config = dict(
    intermediate_size=512,
    qk_norm=False,
    init='normal',
    lr_mult_o=1.5,
    schedule='wsd',
    doc_mask=True,
)
Each number is 128 + 32 x the weight over the matrix's rms, rounded and kept within 0 to 255. Layers, rows and columns count from 0. Numbers have three digits each.

# layer 5 MLP down (transposed), 512x320, rms 0.0467, rows 492-505, columns 0-159
070114072171128044134138156135090114151164178113067125132126100047150149122104164097145128095135120179106118161149056187184119170166155092140170088096159156081170145120195111166081098080120083092081107142146146138150167035147088058163108134077125158152115093149113173124105105138129142155183170144164146099109182137135072165099143117142093088067113103127113125098115052104163046140078142141124051116124144091109052120162097106115080139186108113100098121102145175109110079099140083
188111084084128137130142152157101192072113114093140139104133145140153138182164128103165082150129056089132140171102091126095111133127161112088176119183160171159159138098081103132149172080185131143106096123155123062155123125142156096131074142138082155110138130186150109126093115152181105125197136134101151107157176110096137087130113195126074183165143075139117124149120149079138123106115064171141168116147131151135109148138158118152137116097115156124186130147114145157158125177130164
096094111127112117097153127121136146147092187120095102099125092117127097115143086124091063110114155131079119088140093184151168138118149190078160096127164123074081039153125139084155152096103143144108127154064115112095172157098160137138130159144118145111158147115059147171150130075145166118088138124051188148143115160067134141134169103153109135098079154083083110083122061188141167145089128123159124095131104120109131112075142125139061105137142072041091127069156131124126051147153153
145150165118108108133117131133147094128142127142120118188152133101124124137117136157104128107128109089113090132121107095134144126138113119099158115143117116152123086153128120107116129142127116094107120099114137141129178131150097109115126147114140119118144089143144157171124142108110111092120140127101133109144110148133162100160086147142151080128148089084082180141156156114121092136144149131144149115136132122104078155129106141113170105135144075145138127097128096106132177123098091
117118078109066105062210167179158191130120127115175072097088138099099145060175114102145084148145132117142177080141174057161120061162162131165081070130138045165126195176218101088133167108140112061112103110111141175130130168171147104120071102145128151150120139096106117102086164112133135086086076138076074153181140131138102153118146151087177066168122114125078122163125124154134115101185150151125115100152122150117158125178198102128155134065137145145129127094104145144097103141140163
135159117137093141083103156134135158117112121127164100058150144108146147174085115099048126125162149119156120120163083078182149054132067075118175135123078153112194143199084156162118110136104125132140158072111148141163113189137175154131115107140124064122107162169107139174123195143177122138144101110094153101089136174148169154128118150183120141202227150138074135154148092112110106180123118135137140125176154087154079169165123152125156164098121152089061123130152189136088202135115136
140167140109114160163173123181068155148133172161119134074156127146164101154137134114150202120146153129131195199074108082156193148115128146127137154139144076148103108108112105113139180066054012081032134146172107149126140129130074126117165145062124123212168150124090102152148173146096179064125091140163137128137156106129171139126109137091101137151184152044173111128159089141166121194112096167146137134150115107098142144100050104097083073141140130121090147202140143095186146167191079
173128150135112116136160103139061083124145173107091098125116148132137108116119101142147089095069126124146134119108148227077099101114112110130113148138159124172153135117101120088168130105091099086114131144111096150129142186165116117129122168128094167105123065145216115132131131106066134155101098116112126163083150123148100098097088192117183143172091106152170101165158153126119088120095083152157129171166163186160106141123120130135126130143072176171185134129136041141171134102151089
065157120146112179097107134146147136126129137102128106154065104120141127155168107080142128161114087183095107125142154236126147138118192145139089074083143082087190094131129148112140127122186127192143115143147172086167160164075161116105151112090126123133168149204078158078145117125126139156133180112117136103168099117102127138112162148128145092095166121194095166189154142112149113070120083127159075048116155146152100160157136088096153179110110168138137087110118144084109138129139115
134074127141101176190111129136202142098108028120160159133090096197125088054150092160160177127143218074098063111091187085074098154109143149149156126102109093137099124179177132144081075144168145162145121119168106115140208147120131140136116144131177131081153168182153153057126147178075156113064084151134182106146117129114129105087118142211146119184074125082185204096155153156126103171127135120122083107143130125193158106114130112115121132120124073116108096126126145169096171160115206
049109101089119154170147083086096105094127048097152109066105149129197109109140158168128196150121144110087186114157114111166133146194158151117120141135129144142144120132122148140057131095143179168105125105166162232147158110032106110103162066143108096112083162157106096114146152157173118124132073125141128099089138110142159166171127163146123143111149156143116121168127139101119204118152135115047149160127111092111118131169129132136097141115143104096131142115159124084177076123128172
105182130120105143119205106209151153118149133140176078175079117140130149090100152160101050127081135068106150124140138141156127104144147121122083112149144104115152139119151088127089125131165118167170103109115169053115143082108101122117114074135108126112127097120116131130137103159130147135098146092191115131082112097162152120153144111100085116169112115129122124137180120120133120129130136145190120105123121194149128159144158151137099127158147132103100077100166128133063139110144112
071136154152147078104168158130176126116161128134146109154137190140135147134106144162127142141119140106128198170087101209148092107134150120099099069157140123151132110123114128123132124051108128179212124119105138062121188140166050112170137103135110105111151107143117172136155125118132167108138087107126084134128149186158111059123177115108105124100115157151130099159117120115126145156136133073095103158108114111171157104116099129106063096105108110115134064072124125155061099143122086
112126128115167114087096092136119114114097172068143170117158106163113121140125141095115115098149149134144138116150111040127138162047135082208094136160044087130079129124097106123062066090123172050157151138124157121129127137129132138145142183117117105153114158145142144123136130091124084094162136136156112149164108090142134094141106087138092119056141098154132126108142118187111160163155178162123135126126170124131139115134090136125053158063108123092232117119169136154144099164168169
# layer 5 MLP gate, 512x320, rms 0.0648, rows 493-506, columns 0-159
130112119128138158162165134128137167070130094108078181116129122112108139174170102145161082123125106104120089130134095120142131129110157108104141132105131154147168125120130163126111138173166153140140120153158165111143081114124173126115086115145133176097186167144110123120105115145152071148208117114096121086128149127118134120137163169138113136091179174102149171163150158116162143134091093162119179167152124115116168136128163105130166072130133170107162106077142131071178114195137161
149123174127173102170116126102135092157111169147069123051135151109143106135112190111140096114113179157106111081161133046111172142139072092182065129120127149120103145141163152094172160103193171113150135114115110091139110129153128133151152194127154160121138130132118114143100149127093116130148113148126100115121097194135156069140137108146093072159112173116100186188082164064114071151132219146122158140127123138137121122179101147156128113087128184198183125066170128138067144151134066
120123129134137139097174092117113154138128156143165139108136124096188114132153131126102151145084077126110142149144143152136118124167148178138118096107109145113158135104122142110133110138159120132164106177123149115156114084124123145146181137149137096151098095096114102145133148112145162155134139107116107115122144119110148099142127149103136160098110170163172117135094121153145118169117141109127180150115142123112127132102086140108155148140114154153133125149124133134166117087138089
120195111117110054107200132118120106085152117180116167058099045100095134119117100169194113146169148128063119134174159144105097117092149084202078132115143077171139194177135102143150055148145082091137146160128133174105213200108133121126160021115126157120108092088130125058121156068192150066098108082187107142173115143151074060164111115059167066199115125142099154102142117102144133109132090144170085128139160132108086100177112127111145106110105068130107156105127112115146075180147124
107143149081152084121154116119157177081146160105098126153131169126093136143092124096105110194133117115163143158113082136109149169106130177108170128164118101163099160124155149098122130160126162129127097141134117158146152133104110109082066107129115138137096135149151113104147118141163125112126127063119112082090112156160187135115127094103078159122137122132117114118158124111113116162151122111090107097102160161147125175163104126129122114117164115068066080131174140116118109146127155
183133125121101172116110110154147088093142105138127102134156139132149099116127197176103118076077135122116154145113128099145127193138191069113164141141141185085119108166125086066137165089141110142102164061126136127165134117121178139154129156044139105166092145101119089101091097176119118125122117043155150080102178185127126095130113134093203185168145152147104160103133137141118093235125141102094125135090157121157096112131116158056125124141214136122138095092068117185136151125082155
150131090085142143130138120156105157117134106149101187087146093168160100162162088145130105148177110172170099136156125124147143161142135179134157114148119111175108116131130121166089174148149096135084093098169109217079151034123149098126148122160116099119142108159072095155063135105155103116119100165157150106121077103152150085145125089116082132081171141120069145052131124157129141076119124139135110145136152104161174152157144142151174141104207142102016107109105135121052090109129107
188171051136185143131138059148156166140068175136136156209158019168179144169137179099166130159079167101087104115157132085095155131185056061139137082115093145141142153183198167163190114111114102063146068111125135149167134144114144131113107095143195131124101108157115099105065102078090102150035110170089170115165196146160118060160115149098149101141160204152118079117047174168113113174132150141080191182112128176101097157087090159126146123131119148170083128121132110150107161075148195
086157095103131131161092101128126125145128165087111164124094107114106156129134156149112163097150173116158175187136132187083116113123118099144120162102049156104141123190145193133135117142159190161172123112143175143120142148123121213148111127147093093098166138184130085114092135116082112122152146154064108106113168133142123143129125140145165162130102136134201164121127144178126133170191135133154114155133106113172139121133202138157179176134091101199102145075154149165100151086101146
125148087134128096122116175167171138122165172180128132125110140155099154119187092148058165149188161139141069119119136141119122148118115120095152145094134112129078151140099109135143194158131124147147152131112056065162150128134160097127121147090100114149147098128116131140108130107078107078139169138159149161164178149113097087085117097106128121154081068085153084138156137139147125139125146162139136168152134077156105101138177103134179126105084165155153090128111171146081203096083099
142137116114112163178192115174129107152141158118143092124146113066110160104123154137129105091091106077121111095153094164132126136167124147135164180130131162144139135053119092100187143099146093154084078106128134104113130133149138074094102086134142104144153162151111119152073179125082168115103148085146103128035177093137160158148090112125156150169179153093092113094106154162114074133095076123135160090097152158159159154148133165153117164083143154164130065103165100070121096113133130
103140144111151084156138085128110116152112118138114075165188093162138127121148131091142117162123089126176157154098090096119123208180141150080122069156151127170110120121169068172157113106119151092159108098067096132129117130123076092146113142114162159125115130063151158128141104133131141116066065111154125112169154144107100143151105129104145106155154135207134191163167122154194143136154150146162132145107105135138094107157073097111131117186122160112171067133152105145092093136181113
132119150098187079156099121120110077091135149123112121108114110126163119133158142132142051108126114127142123127159140136127179142065149091174153122143089159190152129102131122159137085152122219104153159132140103136140152100082158177149094127170151118140166100146108099124102152119164135210176127091153121181149146086137083127130115094121141148110136130072127132091122055089114095144201151171108120160091167134122156148135146127196106113090145095108132103117134124119123091127138106
098136118110106190102141184116124045119133123116159123094096145125097114159146165093150112153112164164138112129067098122125143119140132097082124156087175146099106192146094086109098129103167161118118086150156144136103049168102135170176187102121117057173124178137149085131116190101129146109190136116086111154141105136162137142153133148112175119215135066150055164172119195112100139096117158200100118134163108120183152091131144069102102194062118124157089145156134104102087087123117189
# layer 5 MLP up, 512x320, rms 0.0627, rows 493-505, columns 0-159
129141146141074110084120109156094098142158112122121121144099117107132135119092145111104127128142138138073154098126133138120129145121087139129124136147137144128126124148119140114144074129166115126117121117138093157103141127131121087137122142154108151123094107100178102111120164132114145121113157181120077143172110143091141111066127137168119112124116097094076108118108113166147085114136115100130072095165117122117103157110102170140142157136105127161067133167110138155083158123131134
157192115133111135084123103127110139078148108118144097099155124081135187188144144107139204153160124162104134098143168110102132200152129113081100129162118114149128137124157094131129103166133154106114123122153146167134129157143142091113110122147141115146063100160160129171154143112149096088148154150185084132152115165173088118126184128113094085152145145126148169128085191157094101078119172173152071096122103139106105116139140159159189134139188147184160133161116150099117144209160104
114142146099153138164127108156150160061125082120147110116149100126120130145117118130134148159114107151144158139144113096104147101085100151180127102132101126142102146097131106145097126142128152134100127114109109109101138134138149108139153109137125128141062117149154146126097153131124160096157118109136111132155101112119114143130143107163101151129145145117137084117133138077106089123106095135103121092098118085136144111101137153147097127130127154117111126149086165101113101112100104
121071180157108195081084154126066066087127205163098162137147113096124137117099123137144103108137112136132098165135147120106131170155121045118165146156142130160061033119125095097113147076147167152121133142152120069091135068126231093165135133126089141136176085095167083142151148104171132229120130109080123113051098178182078148103172106056166201163155103131079102144123130109086127095102084130102161148155140107169117096106131103116081125158116099083124132155155107127165150107132117
125106103124121135158131186147103110124107180131123073082085107170113087115109131117118094089153114198115154140172151201136114101142113105090069097103118182105104058136096147123156103114130083125124138115098126121129120137148158112205094165166135122107154064101148086137100118139109106139131087165147175152075137126140094112150118169108137132115136178094155131129148131136106171150181127111126104107144160147081159115102103119114152147101123142177146110195099167119119083085146142
166051089162163112114111118130147142081079149086168068199077091200123138070114199090087182158158132207209229168122081099135087099156163102107145152085097164187133054083115112156083158120157137141126056127136146092152165155143131158155177122143113161178108086116104157141193142148128113184086170121209120180165103179158168109114129085164161145122128129116139136144098124110148121128118102149120162169172150107090132066125210120075120159150161082090137011148165145123095096128121212
159091139140141172203125133111155164123121097114104138107166129121155163128099090134134142133107121148136145097135104106141155114180158141070155143146127120059145082169081118128123130145126034152125135131141122160117125065047170132124123104143080201158137164212116126115145165202095088109148134124179078129166151107075162177138118151163125118095131119109193114162123113119103060092113104169135109130109132086095158155148134072118095178125135079126125161124119087119179121179136144
152084137072122118117114134148116127095143177107130123112128230096106132147093148093108100083145112121122109118092112135170113106166175044117122149105148142070114069117113172177040183191092079095095159123165098111119148140108128132088125154136166096101158033097130165151121177097111181153126134141157137137080094136121143177099114106134188138100116106120168092115127057153141156184165067178089126108134145145095158150111117108141130115145108167148127139122081112094115155086126105
160119133163160178110165146158129153086105061146135128116186116230149119113101112107156127163122150093085082136133127092118097107125100187099170104158148118147136133098122131100091101125173120109086144137135101086122115141120115077117156158138081160133119122144095184118106094174127151121122121108148121135159114132134109137117112132123138116160162121105113155133141124125150116099105125137121118082134106174127105108117085132088088076118130153056128099153130129128159125165142141
152131120150165162107131157153107209082079115111088140165110099084052146139110067145117179145141197097153136095155121175070134089198117139127144096131124160132149106107130098155106132147095112091188152113118092131155126135140072084129123129174087078112170108115149134125135082100125119112112085156087122091140120155146102137117095141145182160150154130116117086108129136131136123067140098127162142133126148125162111119145073086080083108144140107119108109151140116171088136125111139
161133155140102094131125176162080082105095174132122154091152100092104098184176159135179130100175101178182115093119099125108167140133073167163091110087099152171194158140105157095106123099104102138104100157105126140099161172109158203091153162137138147131133164137154160122092177080060144158157159172093101141095147133139156152126105076149175146133140104130123147155083169078089135173196138123043090146142155048110176164138113128077188221110050128180125110157094132160116153100100185
151096142097102151120167081123111149089123085169136097171154090179095116154155161095105090083105176174142116091135156160093114126131153101136131161167111175114133125125096119188080155166122158111105102104102135189054106168105141141108154137168150116195139142145168158124068108097114227167127114134135156114131089075100099168124155124141124076123121161138149154131106128144096127125180085169197154204152092116104071089061109105165120167159155101097122189144153098086150105100153181
116128126104098167066131136143164160097102108148144103202117117169144116125153078162112056098136115177137079122134106069135084113163147116086127151132125107140106131110133104121117099154078118163112134116127141155132120149095113117084091142079120133077152091126121153139183118158126135052067128125121140087149136166100118145084179154165114114188067109084169128124153141095153123180132113131110125102115062100154074136157127130089157142114109086105137131084121114115102153142114151